python train.py --num_attention_heads=8 --positions="rope" --max_grad_norm=1.0 --warmup_steps=200 --schedule="wsd" --decay_shape="linear" --dataset="wikipedia_en"
Each number is 500 + 50 x the weight over its row's rms, rounded and kept within 0 to 999. Layers, rows and columns count from 0. Numbers have three digits each. The size before them is the row's rms in percent of the matrix's.

# layer 4 MLP up, 1024x128, rms 0.229, rows 603-808, columns 32-63
109:479588523533476570403522416530564474478474466484554556461518632450446458518520459574471506466454
094:497564483498481521575480596546584445454433524410604448418470442512420524533493544514448544456544
105:503539492476573399468560488590494567462498472483560547555566460486521553471533482481520541503432
097:505504535448463458470491496478401402524452502433487502468480542585393563493524425488505517458456
112:576466497502564515540603477535514455501534432510469487446537478555558416535578526499450477475482
098:581426515472515498516496479422477562524569556433379479592441535494456491451487532395525543495490
095:571472537350481495494500545514450548447446533479603497397520541523492499514490449565483516428470
097:517536553471425470516483509532563584520522447552534437531556597415495391531416501471533520558496
094:477459458444454453494520525580478458501479430501568474468533495483530514513535469406494494471552
095:436584565435505545453429518457465512480424520453433416495511402489478535433427576481436505567545
099:510564537444547426532542503420567504433516516545399583467488540507482499516488446486496478451503
109:477605430512471488494468530479539535449424423479528447426532496486532514464468494583530487518417
093:421471440523483469464468496491453585394431472501544446543532496489461555462412489508487513499433
100:630541475487509457495481487509412567514477404535480480520477539488458440417491513465484425463549
099:488515619514494431502531445604508614427466443437430467480565518444464532504513518531551512564526
101:432556522486559538591510451489439514507545431506412589480510506533528471569529451468516540499542
104:491626508499456509512467490470434432486526463472459572523495495395499496415515596521525489465508
103:498614483518488499529497468560461533468419500457473598484547505573480420558487537512414522562499
104:486516499493523455573562497536554577495495576521465500493605474470503418543516548452456496527428
101:555499461542561611432542496478505478507557484472479506531491516463521434529519511584531477452495
110:541442495476540560530489570519447630453498504544559507536426441662410432459468470478520456480522
100:451480501493439529481513486487512418449410440510448393447562506442510563508556492530527529629581
088:532443523513429566566532521521520547521479370427461505482404480546498522502468486527505449521468
092:492555563465539483476604488537559580507534462606535560541551524503535463467541500447473552517416
096:516478466422546457495509421568561518535544500471519464506479522522623560451490459505525472525542
085:372554512461402525541516525520498468454463480475480575620495442513431529508467468499517423519499
099:474568595490494500552456478467557489495522468549502545455456589503630433470561524475475469535439
106:511474524582516501482497562462413562448517485499448523524559574434486432479525514465454507510467
103:498572554513559444503611482532421497505377492610476606485535454518506450479456456542442529575527
098:478549432503438460599446477549502537513478569535476486480429504516493475546458543608497455538551
105:584541457483521534519465484457519384521557543533527471491410490420572455554493580485522529550482
091:494562433528458395521518545449569551458413464521546464509528537464510547542483509526511436445530
098:506474505607514507536589488531473521504507546460406534441522451431547578418386429480482526472497
103:508433525465393546593556416491496514476499576414503543459502534500574374448485563482497501493508
102:517511532466496436488595512612579477490530539540504473501459533529434488524403530499502428420473
087:449549489490540586456457459411450590524513505423528405446460411481512445513538505415502476473527
095:532471550515509504519597578414560514407542549502542459525475454528563510610613580500476534573579
104:502509507521458590601545572518485431505494546496476496534503518474540505430400487533589398444563
093:499450482588455428472538538462428437440593425490543414495578511385506426472481541389442500560453
097:434480460484457556439489433421503557454500545426398480452482410586563538530513485477530507485427
107:593434572488526455570443522451475421556509526382445508510385489472461545503499487512512525442449
101:489578451514500550513533576566537486474553492518510447488554527488448465496514433505474480369552
098:492475450527497454405539463506430499447466539480493489531508486405461513420414469580445459451482
104:500519404549456491463500467486509512336403481527479513484428421523473506394526459516496466493437
100:524510561475513506503539409635496482590481516450520487491439445414580532464597542448405485577581
102:424489469562444396500576513522479514581477537542474516493482528519399508495513445475497455445535
086:520444481576569567554423493453361548507479496490445492496549441578505482508537514489400558445515
098:526455500536482518522500519443513502480435594523496524497475547590459485540477509439465435604520
104:478497563417507476442534547413609532486448536564458446541550516578608561506540462559441445505426
091:541455508541485508452526528386498525505429422499436536547559499547555532534572579581563546607536
095:461487488421488494513479584523455486434423343496515586513392592482446484535503644473527483386498
101:459480509455477505605500567527503542428500572541521470499493459515520458624528526472461526482592
091:495512553420556448579548582527555604443518495393503369456516502539438470483372546472567522538500
109:417503622393511449466516508568495528510515497508435617537570471443564461415512558489546516526453
096:454447570549479544447509513538461442495470517567489498539404443528465578525433481464478549411573
124:543512466599533472529479489461502546438564471501544526504513482530449473531449515512475476566515
083:452456504558597447635580502602627485581507518508473493469590421492469485489557538498479490543457
106:451550540503529436559568430608461613399544570515540496525551472475468465568504496407479523463541
091:533513494566484492585484528439479480477550426501406448552436495476545433495515645546522535476516
104:574461489495557422448504428473436517480393502505519510525369522449526468397550554407557550407455
095:400491527502490469442565518551538558409471498553385641517476468506463535520511469451518492537459
090:487539520385439498541499515589489490518606518478407468547592487516449482541520557542480511491571
095:521494525523377538497464492573440457390460563584563469485552517447465542537480382520460509503506
112:501551571585551521503509380468538525466554419442483523453562555406439513422452538511464433570484
088:505620459496583483561530561507530566508554520459493442499478555516527590547463531526590517512501
107:565451544516458459451495521413473491525564533540477571494478519372419538501468547495486478538513
096:516495476448516580507487582450482483561518463496432531445455606583438498450504408408528465518490
098:410513530559435545525394475505483485453507517448433418431492504390511592497450464410422546487530
108:468503531477511522542519413517448472513566571499534553502499536488524536524454558414485481654537
091:580511526525405581523484452509512456489467542372517494478439466504623520464455432476485441596500
103:480545558458498429447529451561456537492512456369556456496437566467427557531452428438454575556486
098:492476539463527418554514452523560483514531538548474593515488489557560461432439512452435446553439
083:500512447478506427515524576432482567567489398438530526478478479532561481497460409492424519421564
105:501458561550536531442531496458496608507428611517495440583434465433573559452485496430551476496443
093:553505584513468475515468433483519481539524411529415483504416560548468503433442603609507534542514
103:512488477424437521481426520496606482550465388520450517445526564463484537472456430530488469502589
092:513574458435590348459542505580443473505484502525384505438593522596550487441470584538527563462507
093:379564468520415406504522483427426518478448485444504624553449516460556486587543549449565482458485
091:425541550515521377507467462474535614426494545418494563489419474465576459557582490476530499497481
098:400486527459491558463518520453486553508463394544523547492550491478538435525525523466611523389469
105:466548509520513649473471524491446528461532494454405575509412480486547477556531494547497593415450
096:591512505485490462558488522340504523478443503461432441468516601598516434549536521512470479442448
084:506484442478482518447500472480484493520443447532602568481443496446564423477532579433456468399572
097:545528568517475438496549435476517503457526586591553543505469513411517461482485431401508572552585
109:546469576550483435489462495515490530537532453487455545500602518472422525454531428402493485496544
090:544487496561558651618468538455454571453497530502545381534407516479527507579491471538534469459608
095:480422545486528497450515569459503565441535458581521504501515575428531501466547470550502540492709
113:563464529507490409531537482453412505398511452420474511536476533436527504418410471572456455480454
088:500481480490572505583535553481580471438525503470535522551496566452611516546528595463507429492461
098:526563474456468578452437580543449455530533493531451429554523499490524547527548427490451490443486
097:480398519481440506474450661453477516508483505446410508476514534473487502507554558469410449473522
114:522544535474481545516511557577485438551543362539510522529474499529460471472491437549441611444428
117:542522512579539442463551546545553513489446526427478466473510596505476472569517496539508443443453
092:537489520571585573511400554506424519479585517454491503527410519456505488559437444423413439521499
102:600445530500473472488481517467527480525441430478474526491461528478440567534476486447498433465610
088:530413539581584530420512438475475530421476447452441386513509526543495531517586447585546566440538
106:524499517553569497616519436479567519505464501408541499509566479475448500512494582482542602494482
100:568493557528506491469592566488493509533531426489390497448588525485541428526516569526514403452529
103:427486511451559512423540500526478530560398607579441543488386576432481532472480526471493523415489
107:493510509501501508472494568433420548455496537480522540478502483522476487450473474504503597568516
098:468511469508516518499517529426506487477499488462557531410473506529477452560427505535442492515427
123:477485460534485466499532436536430430584506557438463387448480520513518545449526496428432421590534
104:516572535564516506524578531528504609511528552478486447474496535678474501560474518480539501494482
100:448528538453503504547501527479546452491529503504493492485571562453548485521579440476495564472478
102:422466557588492425549518470520464578440477453409476463530461523485554489462443460520473526426483
091:533525440520614480454470560508524527495425511517441519487520503525563509476467526507503476463479
102:388544473499393456589432550552497495512519580494489500477580476534450503506506470465403521453490
094:409526515550542501485390496509527570537456474481550459548508452469442495458553427523627512458491
103:446486605607441547493517455583528533603503516491494503459551432541482495617486484453524483487442
086:547465576473494580511479468603546573505535486534442497455493477434425511536405518515425487483507
100:482475538508587441466526534471459515523478513436556539460561464484547499539436559520481504484565
092:522549474516475410495483465570558432478481427514530578537524472616485547566452499534499586426437
098:507446504453495571548521561472457569560459455547451446541465489455530515526480587437473470468478
094:520511416545512480577521512446430533510481484470534494458529502527496530498491495471544496502509
106:615545440491519533534503488526531481502507526522492526411545513562556553482557503616489541518472
103:435523531447479448470547569393485497490517457554409456561509465533528600458562456513503451452455
100:509515530427490604560494465468422498507471412453545516489477496469507440499562529469373478443521
093:504504479502555547499535606582516499616443481446479581497605570550443448470520485482437465441487
104:535429513547512471478546501575488571538557438427505440469574558540509495506510511436505481406463
111:614479503560592547523468360543573469462563467534521480443483529442558493479428543525466460477446
106:538593500546544489549453522516552591518481459444472465509579516541549529569518535358477502421529
104:543476493463534532536530565486441475555384540531506554557593481508477520493451478454384562528444
095:460525619533503555575569511458469506504582498564488493483569462442466509600426452403457447486551
108:481518518490575509464509549475468483531511559504429497543555537455539493446568606418587555442512
107:526520448515428455466535527479609536489530539527464481429513559551495580492617514527463534484421
095:514549588457568504553470535511577427486468416430489561412544542439528496540474537493529558483431
086:531542545439487486446629498417459436420518562449522511362492539496495495441628523515508534475443
087:520500565499493466483428450450559470494497494492436454475500476472525503477606462483461483504504
097:418472508466618447514531527589448492529498528598546410518455498531502546448582485484470433461491
100:548524476552388580525496484441496461514471472560442454487453557536514460520558387489508508481426
109:457507547512461534454429496486531389581559522536456454455577497462537509571364498478461447451485
102:431438459529559582527614426520372542550522522461455495529551472508520524473551535477428577529508
110:565433503472563473507533533489498536476470423436442504492496578502499528483405463435519476400428
097:560593428657552447504484417512521514521465470389483532417469479560469539535539558518486463539529
090:502522468565491528477500412541491573543512504478448519411574516423460462493565493527444438453410
118:464491495469436495521477466597512655463547422457488514532516484493517565522551566451522545543494
100:465575461607456443472475517519523464452578448511508520498491539494477423522517509442511454461469
098:505514450547518461516506537557555516546464427404572438457543561442492385509438578430523592460556
091:449500450567553505579452412643470443492539565552538554469550490455488490539454548467505522515553
100:439492479511529499434565433506517573591526535459438557505519511565513567581501546461493564609503
093:485525519449404513459509587491501625559436534650569480400494514521510474537570472457517521500502
110:567424559422507529544524523524558510497425484490490519464512476459382511603543539467498526411537
093:469534487519503405469483495431504510495520538497460579470465552517491511496516517572483529495500
100:459532476527534548521451541550537498454401444450497522445513435527449396489542515491452528526561
108:599473572449577394592495458482498558507532531492533538503413494531435571385464491547553523530537
106:490547563489486497471547506479548551392490432475443391446478499552493574546487490460477594620473
109:497522490486512567474531611525556515483531517515446532495483428448463505496412532476483471571382
109:463527509508508504499532512571467481472447598526487466486467435470493470449477468403499607391522
085:498506494560562419550466501487465558472497588476513557425395429482561572564528477464460539455477
114:487497560526485553469457525560513508427473521472469461431553531448425591569465459454538541489533
102:553460567412464525549539509499486489483376507433537481447559511428523453552480519489586469462532
100:534495486482510514467543461423537468607491464449461535431485505546406534556507480463445453496464
110:490491514490453562513500512458475491484507513539440480475389548475484603468429404519548499494469
090:508456502481558494523537443602459518576588500438412490425543586515438458444453502490434549504455
087:514496524482404630445489565482549553590393600483508448576534541366535439438554482552487557527488
095:615483530427577570496484466521478485544521522479542495466457500484471472592509570456536437528511
103:649451482342473443480463508519602516492549467530532484514599517509408516528473438494503503460536
097:473424397656507482492554477489386542516468461509475504444478529529465468527477469507553424508486
100:518592498489546508467455570571480507486503481512428506472520526460453449532496477439495382452528
102:462489504503561460505541502420531531465549470467518468561581469449514555390466502448548389531471
116:458504483446533443515511394458465530490501512443488589466581384472457490495523491461563586509595
103:492638437520493467445491442483503515512415422546426491471486478547467518630539448438562513540450
102:475549546514504498509525508447634476456517533475468493415485521561592515500537425464433507561505
098:464400436560507484452494528464366536501554447541458557470553530488452588442493509508452493469551
090:600403514430528561444519533569453430514546570408519401528490535482535466511465494472456535470471
111:419497530529553474447549503547528485522520340548499469410531629538549471497498559481480477509527
101:526546591484489540486530545585459479519563554589491519564474551404492490522484500568492569503434
088:514507485408546516529520500534573495530535513531478554479420447564447552497488546482459506481509
110:479548541502458552585455466411516504451509583499464392448485505432589533526507500484538549539519
109:454537411476442581474508416488540542423383508429497472467520484405521530597513490487458428550499
098:538478583538570575504595487519473552537596471476626506545510476526493475509566606483452429568514
094:468548540592454462496515530552482523469525440640534492430532458465527494543542469593509567508549
084:615492481527479431478574510436577565535398520538507547537511536505485489578462464462465445474474
103:465508438549469456501464472399489498505435477475471507417480564504454454386567492416491427497537
105:373512485515502490501536652359497469557479497511443491470517537440531531464505505505530549447595
113:535450501428513448498560521496481473491596411528466487566551530546563491524510441502489496420546
113:520444486372468484564556507559418522481466465537487575472548491507550467475449540541496517470551
100:378536506478574479497430515512538508474417357479449544493539444519483453525571531531526486485527
098:416475536516503443406500488517533450466488442529473394586521469514561571445475509518421538492558
097:441526561527507552545580525545590461464512455502505497524560449522499495463506383454436490486470
107:535539494533487502553517491500448635553541476540503532437506567599480546574503498467456486515567
093:587568395515523534446524506469552479437488494448512476393460578465576456561525594546530522457507
092:532522449497476566532542506500535559567492583488520480534522387490558533457547425559448491444499
102:494502493503528478536428518486564517527461512596516636556522458449473627553506515495505538508529
099:541508582534538496540445390468416448428526551684503467494499495467505553552492467505460511450511
098:442547486539576428495497415514509600497466496458576507454497546393428593512482565454563540456471
113:502517519552480503472501447450489493474616650491556507532475494406393528475420565602445501475513
098:426477486417488501571618469554525491528562432518510520456561445526540502528488534507451562487556
113:506495522482498456533520540554650577475484583451496443506479454479507435576422449554545445450456
115:567459542468483483469421505470521476554564421609499442500478435470522466475512566470469607577552
109:469486608536498554475466605487457466446570491448565513489469535465496458431555496467527472460493
095:476500492461493506510478428504438525492473448488462521523524437448477418517445361490442491507448
115:423478555480509553502498466489437473570590422369589546415477480401518447573546451503441504539520
103:564568492445451397554554543445501553443508572516491604495532581453365459506497452484496452518511
113:481555572574507509442475583561470510467519447454550464554466434542522405436526526476512475468532
103:410502507485434562488492463549590541490457497415548419547482516360545428480545538498538525534570
091:485571557498550498486593536482423518458644469475427445585492501606455510438560481422495520531548
105:508454496551477576532527485411685508480472497464475425522557518480512546524403500462475413517515
093:531442499522460464558563529513542467492474501508457472464501512553576541424502555511475571469436
085:490581491497494527437486446449525471477496463552458525460490605534488459423530538402499490475432
108:564471521497424487557495425491533487474455539600449440464519470490603409516470423405519435509531
098:586453562509541467556525547525495536494512512485480430504451468478458473429540540604562480503519
101:490451520463502486485467489560445514456446501494579501491469464458457525531489538546479451445648
101:542519487460579419556517406481425499562530545443454496490543438542472528476590444539470396477675
086:488505469533560588469503510495521488562531525437463414471424572498588419391554576495466455518495
087:547518537511520426471639467471472502493475466520424512422510452562548587465473492465581515547568
# layer 4 MLP down (transposed), 1024x128, rms 0.223, rows 603-807, columns 32-63
107:445458584534419424515411516495500485500472532501589499479594435476459624451438485362546436553535
095:505519475513517403542533515436506503591432489523590513488505534503516494534511507453563363461523
113:433500527533438510466487522420527536543438487576480488494459481537475467511649473524447524555473
093:528459492540469527526486508552397511440484436471609549510563544524544551475487481488484557446523
101:504517435514526467341521475546485453531441497456525454487411549469596471535504456442562496471505
072:451535465502578528453484566549518542472532481575546597535532561412406569562508509508511471327486
110:465562481502492421568485542396510600489418499551536563582481536484554464443634470531530515441607
095:579571499516478623460524629573470484526442530468452526534530440582406536512555470475545497514468
103:518472450520462540501586425545431523499489394414543532516515412477536524604448472468484591523462
103:549428498444449433484594467588527563444529434525483478395442436532481499505452433523459511549473
101:563494553519508469532457539507483589475558520515512516452449509478472497340516508554448543549448
075:547545566526473399529552514504462447484546426491489487556482476514448591536545523489458447439439
088:483517476354508480455490468572554498478426574536455531470554428568607425543517524476555442521516
095:449479564483496371500469442474488547450381527480509552471543470405551553533516390452599540417504
106:563466535473513459487500496492526568439543522420504535487537487530493462562465441497515516541539
104:435562573557387501443462491509446494511473439485525545439573454485426581459476560453520513410560
099:444488463510519598448602536455501486503592506471528500509429542510503501430447534492445478541446
105:566526493425527535482470463521519448508550531539450509595484424569483489468473491493646478509458
113:360457413594515640492428548550596556476510520489555503443564488421511477495531499473591413520475
082:470572604463505401516514458459474537531538526458454557451448533542523487456584479512518494465510
069:515516519564449388522542443504516399447485445437520566549457552425468499545485590522531498434493
089:506481481375475596569465494526541517559499586439596497552515475523461492488555532477573527452425
087:421505508460502460453584535581499513622526518608546588490536494549501588480483437509500470535528
090:580460572500561486479593462485550650529462517529502526413478485520563560461538507481539508514454
085:445558399527404582479525516391438425442444573528464485524485513512503494534460523527543431481486
085:446448447446475542450578512454548510460518558479483417496554413491529485485475440500548442517492
106:580437460463443481475427585454474485496492457437488528586451520487620467586426527507501503513426
103:439485452561587515537479526471445524563479465469441582533524559564560521491445454495483582508447
112:457420491428463500554522538525473538471452485474631561484489547567506547600579536494484409478403
078:449445562446442436492522557594496434503487418519521512481497537460445553516566547521462558374512
103:514417562480466570497484463474464558459568451476535506505552471493484449474476506463418496502549
089:523381476544453481489521444483435539469593529473456542508534471525444525456523457534500499607521
107:562485526491441432524481502483426460481473439442522546488445454528496553569566459558576509445533
109:411511482548552609557515551457478514484547509631461428510477516499489509430462540458565622409559
104:422450510481511528486513435486495526494449492461537598577447540467475432533453510467494468571458
093:536480466471462551523474457519535441506473564398537480481495484519433583473526428560476523531480
074:536579403549512417472473528517466472488457478476549589594404526451473511449472561539554541421494
098:522476519486530441463560489469497481503447565473484555428449496415394458501461505581526456457445
099:583388512424513477591571484457487405490562443514480500532480568468560437458529541520502497492545
083:494458548531573443510443597523440435472411506521528463547399569498467474428491573571465581439531
098:496552550575407469472501469661429485583499548555578453447474526531550482452512568469414595550503
111:443396464552596503484477422598549444604450561401513527486434464565457463490442489439481468433461
101:471439533504452506495552443493499402455461541509527416461535503549508452409538516445520476595478
108:587500552527461377456538464485442582520481520546498444533402509488527522508520539459514507530533
105:535526579527417468401599471515501427537435540437471480535511535579517558520501456548515484539441
097:531424461465541448530543554514521470476567525414450468514514571589530454552595442539506453508450
109:497493519535507419502589461481618482522541505561567467505459525486475506440549524516452466477553
078:469542615491535513413504508462495502469505527430561563528493456483413469513504532476469543490457
109:504477548517485526423513541433499453533511536450486478557495479620462552449497576480481432601453
099:559438511588471491592522515464480479463516517448443541464539531470467400417529464502377506372534
098:502457530501604532393450507501506546586515487507580547479480482474474455469524545468398569474553
108:504469532440545510518553452571485644534461485547472531538495532503539465551528577557509381452446
093:486489559527501537470442531547543475503553553463671465523483607547522513448567557523508461521520
099:433564419586491568547405468522508482512537514483586410454438542496490438494547485510517486535589
100:515442478532550497551452521491561456404470459540452547530425432502607475602552512570424435491432
121:571572491552465454515543524564511560500529503477455481500589476511515510535475431477631463455480
096:576560497492507537445594565473488452477498483518521558461594466590485578495520499478474510507532
104:479572528578512436455467476491571519517481485486457494429520510478495493536437537538478538487557
100:450474490479447465436532543494506461592510455442455477514534561496566609483547457502462476464532
109:494439468436536563512452523520531397536467480503457449513572510613546528427360489514495546609563
096:528458461424395438518614554554385446479547495441475421449549472543491502511498496537467474445480
094:507356530495518475579530526583458405534479506459467518451498536452503493494481526578596443524468
082:486508469516569501568485486509463476458459484524486588506451503481534417599531447580450548466381
112:497492456531539528511453556536580585493461574530433557475556586453405610348506573398523480500610
094:506513470576390444557488552476535421494560512464512544523427532521450451507427573484491434498510
117:600517529535592554448394502407522450548533470435507639578447518539512476464535462519467458520555
080:520569605525532383507492516530460540594487457540549541543505473471399540585592604536491518480502
098:453505451501565467475523421515483509443492496506499532521504454488530538493520490452532550463533
106:522425540572495462593448437495429456468524569489437509472476506512579488481451554438492438528567
094:452469456504531532453407513455473579563541435528483440578511510522444553527475471499521568484501
107:433565500481485587305510507584362434452522477546505530435527530498518516437474492503525552433503
103:508410593474424459526404466486555590498533591396479483458578484525508423572453352525498528423472
085:526548468444518513444465506602403416628523494532602579533517483527547540589500477571489495571457
095:462477428483576473423572569490512460472562409471480520490522455533523478475439560409436530523473
095:463492518486488536519582556549496544533400491522598488517486467459538509508572404534489389508517
074:582523579461450502434547569485478482424626507479498515557440505450415461587508582503544536526494
099:548503452440456488601527422454531425506467451387523479532539480519502644549447508535525472512550
095:526430432539462526570511484557513481530423433594440467497594511514451468570492489527532472420470
075:553489449537455518425483501550468447554535521557480410492530514474437479463468591458502492529581
098:548411508401411439502533507572459486434520538602422481425563513530467481464493440525550460493547
101:522549472459514500541551459539574448562514483511474427472466417617486513515497474527494447561494
098:413455463504485585423517620558453568480560446502618560506584480532583479513455476553423482531516
097:515536384538488480526511565523432482509566521541509452380495496518558546470463467488357505562467
085:567489562444514544495555541600525467494503496580487493553578587504476564595495514570563530468377
120:513504457551505403519502433534366422469558506455522522510433587485486490488502491432487529502440
086:455485460486471483499471497462543445550586537496464484497540503519519560499537507505509528464480
073:472520509508541512489481563545438424581492559488558473575526468520472457484521459482524538404448
106:475539493587579523462453530527494449577491570483547451402579548569499600496545430560547530480441
084:517512524450469512485594521491471508565539569473573518517558379485453559510456384488526573409488
101:550572422411480497481476522489548410479465529488465484489580554532559504543476436544428421575427
102:512444466523591506502538479491474595584522505448540495578597446514531388459559470529491528542529
118:525490407541513454589471481463593475572565435547508539468482506545491501514549495505403431552493
112:547527527456551648581432446446428513451459509596519518547476461512599447448491546490440549532425
109:502470535419478417516610395445589438476447471515507491449634530504466548482457523504632462505466
097:447481608444517633451487524538569592521411514440447521557449585421498408544462518504456468475488
085:479520515431458359475569589462435484541529518498540523497523550423482412542540530484470510446545
099:442456497458549541506478433491481505388560523466457455532555542511525547550454481500599421496561
109:425511522515515479513433520539611576587441454401495525445511470520623486483527466481432463507546
111:566452442393434469496413478492460502430525492451504412528533549458473489510485484425483550496555
095:488388366488500512445549426512559477575544532453489534493527453458611471488431507534511472500512
111:463491401500509411558487471481526449441450612467503458496494476476572502442397532549427550502494
122:449522488485387471561520472427572395531445622511524468473553486525533507485544510489458537581431
097:557415536471579638526494555565471487478484482465479575506508560436474498532470461486428494420414
093:567500525390495545567506547538502468511440444630514530469496510559509473504513529434587533496489
102:524467490506458614469387532564510472525548516519470474535482459534485575473511554449453477544487
100:542537460497470556482521387550509478583571488451555434506605391516451512450588501499491533586459
112:531458581586493512504518448504531469551564419361573498529525521475530472372475477524458472494486
096:582523495364470514439491437544508501536475455515556526510618448490550519530452530487473585508425
106:504388471472567551480412456465467513548462522485490455574479476456516457446564518532448404610556
092:518450447487561622476532528550532467561517518447550582479595365504483498548450463513552481506562
102:439494442442612460407536466474530502485440527490450491514492500496570612556522471411557496448522
099:514527510527458593553545521436522547481459499477512484478472433450521522533504488586535466523486
074:520542557557493431414599509468482496521552417603593574466414526453468567417591457459560489491546
084:478488591547445508488505498524560464499474539515491540577402514405458454465514567515469523436512
103:482413461484417481472530395482487450524481553488540519500548530540412489576527557501579486543597
109:495531413453497534443486438523576528522435584479509541484574473536473581449517423402385518507545
085:412487561530484522495416497505518433492521459437578472443404489484519481503519490468570486444517
101:444536553568463472458499509459433541545484546486488465466484545422463482447492573548628598475423
104:498482571414443567379462418487487481517531447478565567536433453458460532601457487514586531456472
113:426622512620510544446493520489483599602538583566490495557429491445439493443497479461497563537433
109:392427509547520435508534525539501492565502559526399504505525411510474410602607357530492503570491
107:450569487579553501477462627470527497517396571545546465482460595587459412496528459431526530547496
097:478487464491601456524545511580515512421595522485488458486520514494483535451472475515522518518552
115:455480460569473537424500535549495521502498451645523571495464590475585591446598549411647505480478
099:495462498489511450503500466505538438518447501465465425543451488511467571513473507514564477521476
102:458507486480478435531551560428405531580447470451540466516550533578506480489504485539502467541462
093:443446559518624526519497498525560480527506509464473347502453385511540539549417508584452495657534
092:518469455403511564424530521552494444542592498566412552613440408454447410444520443590477463556475
100:537501542523592515546562456523521468449453627440552480388496524492414430459552427484557505557520
100:416492633468509484400583565551500521531486567451556560467517472570520521423580502488409499475482
104:533501528451412369421570496467471464513565515566525484413542507439517549488563530520588470474594
096:472484531466432381447483585439474463488462467496509532503496577497464499459518397515562451462476
107:578423519552409531496460451481545563430514504524501539504503555586400448347518486528405499563555
093:348557532492529583599559404547532472415581452578505472517512506450486578499471534601511475461448
074:483489520462558437506576550466518528535515505459542528605463501534521588595560562460492529449489
118:537476574474498448464520432464455518537603515445533476514480529565536465566497471493444408540514
096:537475536495529460485559487562509505483447632564485438411455456504507531498651495486588522471518
110:582482500459484539491496473475505529443580524565480538519517502470490546522568426526513488595530
087:522555483487506496490572656440561582548561448457495467548429493501462559454518430459464519410523
096:499543464578497559518476445545508486427506463426503385529489542437517487457478518430352582452482
096:513480487492507537542523519551393472405592610439511537513564497459428477470495448514505597527463
116:601455468418445493586481477499524495473497521553546439423535598548514493525458492519437508510487
102:502427571503396460508457519567573548530547422437487530539574546573464478537538510521532536432638
102:518483580445485483459556506507486497513520472436470566493529522419500547472501573452491567531475
107:519527443563503515412397452513401653519406419580503563516538525515490432495559535530494428459413
115:535447550619506508493425489499543542604542462435464426565389492585437644508550480586470454518526
107:521521428539524427527546389531478485545575479571547476455448350474511507427503474487516477557431
121:665545432510459441463433491531439521418604537576493411524484467474457499523478514415544494430505
088:442481496532523418560467497468512473424627546557523493448533477542586451539456445387494596507529
120:460527529501563510466511464520493541523549563453537430517511458466451565442480489467427474549503
107:508434532643535476534444572548440464463519438483417558520541449529527500509395484468380465433506
068:418506626537511397540481512586507537437513605497505546533542572530545519463474591547497555512466
125:485547530522564506465464474489522533530506422469500535530520499508534466577480464473484553462458
101:517550437527496485457408563494483369445437540517608417550464537486476582464486479474509455442569
090:503508461524562593499452417540463454462571464497550472335500433519494544467537435467549458443454
102:468431546436513445464487433445451445434402495558476435436466539436494548490522568539448468507512
112:479554522492554494514575519505535618509474477558555508498457531482450552558517472519544459481392
075:506550620447477428504470563500509484484468492526506581545467612504455559510466489516505498447586
100:490518526461492491478523456554466515473452522393515528573539380466410546486487569541510453467420
104:481505413498505567574585551464562505518445478628490526546442520493541523576495504478514435463450
109:528591488610508539494478568551566566327587482569426506527500536526544496474542441453466427472539
105:551553515559540445447534574478529472569485512550574492613562463554537570514527514476461433572421
112:577503544461433420520505516542428490471580551517477481538456591544515486488530528513520495579478
118:413458476527551443530467519439615547597394550529496442490541492489537520416563456473482492550441
088:541498461508505490578458539510517459432463479530488519486559494608457590466547451518401538477451
110:502529529630470428542457447473505486509507524529521513480363491436500509502412491555463463533481
116:618505452530477469488442551454585496512459498492430421467529538600549552561482517521412490430467
081:492492542475570432471513524530477516498569562475611538437521469533588475504535451470558555464468
074:523527533511556358400549517531431536482534488536526556529547513443450485479569573488509500415459
100:623584526554482533483490570486483542515473472474514527600543501495470495492500422433465490495437
104:574493437408450526579429520516476451520571442451470534614523451522535474575471433522550500589486
086:511397531433493445529423527537469440430402452548479523444459472574496444509442500512539538507497
089:486490610523487567556492457550438512388531412431505525383565478560516459553585536496495550532498
103:535483514540465467490478532418476498470528475513493568469523465495447428595449479491522614565465
096:486546466496575492559571437517449499493517550580592513369524462525535535512543455438518559506411
111:517507472514425488360465430570518445403455492475483570576543401509445462524484502443537516553408
097:427545503481538442429517444476505435444462524429428483413471438478440495471525446475495447457465
091:581503516484508564433546424554493524565536517490525548588453579535501559506469550499505545471407
077:586488483489470530537462514456560476491470503496458579483558585431452490499564489500616386548419
101:458403453486484491507446475583508589571500428560497527441535454515598495475532450484507505538392
081:500563500602473388521429536487481488512550527443502551572405485419514459443518497523532571452504
108:450483477558453555505472479482444572387536438499543522438442335445570567457424515466465524503517
092:401548526514559551474475493432497401493490519537463520541472476511451480433445524412519475512453
094:478443489567491624559525474503484535471490597464584571413494470462539389461456520526473470569465
100:448453482449497469338547647530472579519565466582548476474575561471515506435470570508463585486500
096:624509574410427418478527516511488408489483486530396550441514501496517432500532489529435618511470
113:503485441544488500494437537468534553437520488533524467440486545421455460434516483476469493483503
103:510509494498526596530551477461513498564493448494512553545436546503511379574546538534563496463447
115:469490527463458586525533438394441426555513431479546535546549503512524504452412536513503577442572
104:473463444495425504537528480522451493469445527563563479332520466497477573506517493492535510559513
116:544520452494533506454429452506480565549482464491448586517456502466547475528481514492513478512500
099:549570462435561510516538492514400424466567556458471510496459566452619528491500436504525471590503
102:547569491453464540471498539573490441453469459522460450607513387520564504484513497451441484513431
113:461490553491442409539474498559422499483486607514491441501474539502527501413495595442394453468530
106:630511395489493444552556585508549470470469558572511495517527450445418575444423450529475539472490
102:502512572543520513525423495475556528450464461496537486574460585476490455507555509596555548510515
100:470510502485521588436480609427466517514421484627467482531480534560444553566558550498458451486505
101:463409414468426622392466528575554435516576406549498566482460575534441516492544444603540498481470
098:448413537452459587467469514559480518421580451464477537518424486565486428499556483494437456526546
091:458443556487434440541590531513478471493477490498547521493556610505527459496530566468462543415477
104:451405511445554632472489527504485481507612530470483529537594460460453491493456579565541515499511
103:527533606542464463427410415558524468429527454494472578439607518575500511530533480459500447420511
110:501444543535483509445519386581451531512485502474648506459502494541575520455448493560540505425516
104:535481495429543507485429459436452556481560438552458528552517511555543522489521458556430488484512
081:521427527522449642551535489508427545496471543530535477522526469529378612602440454552518513486495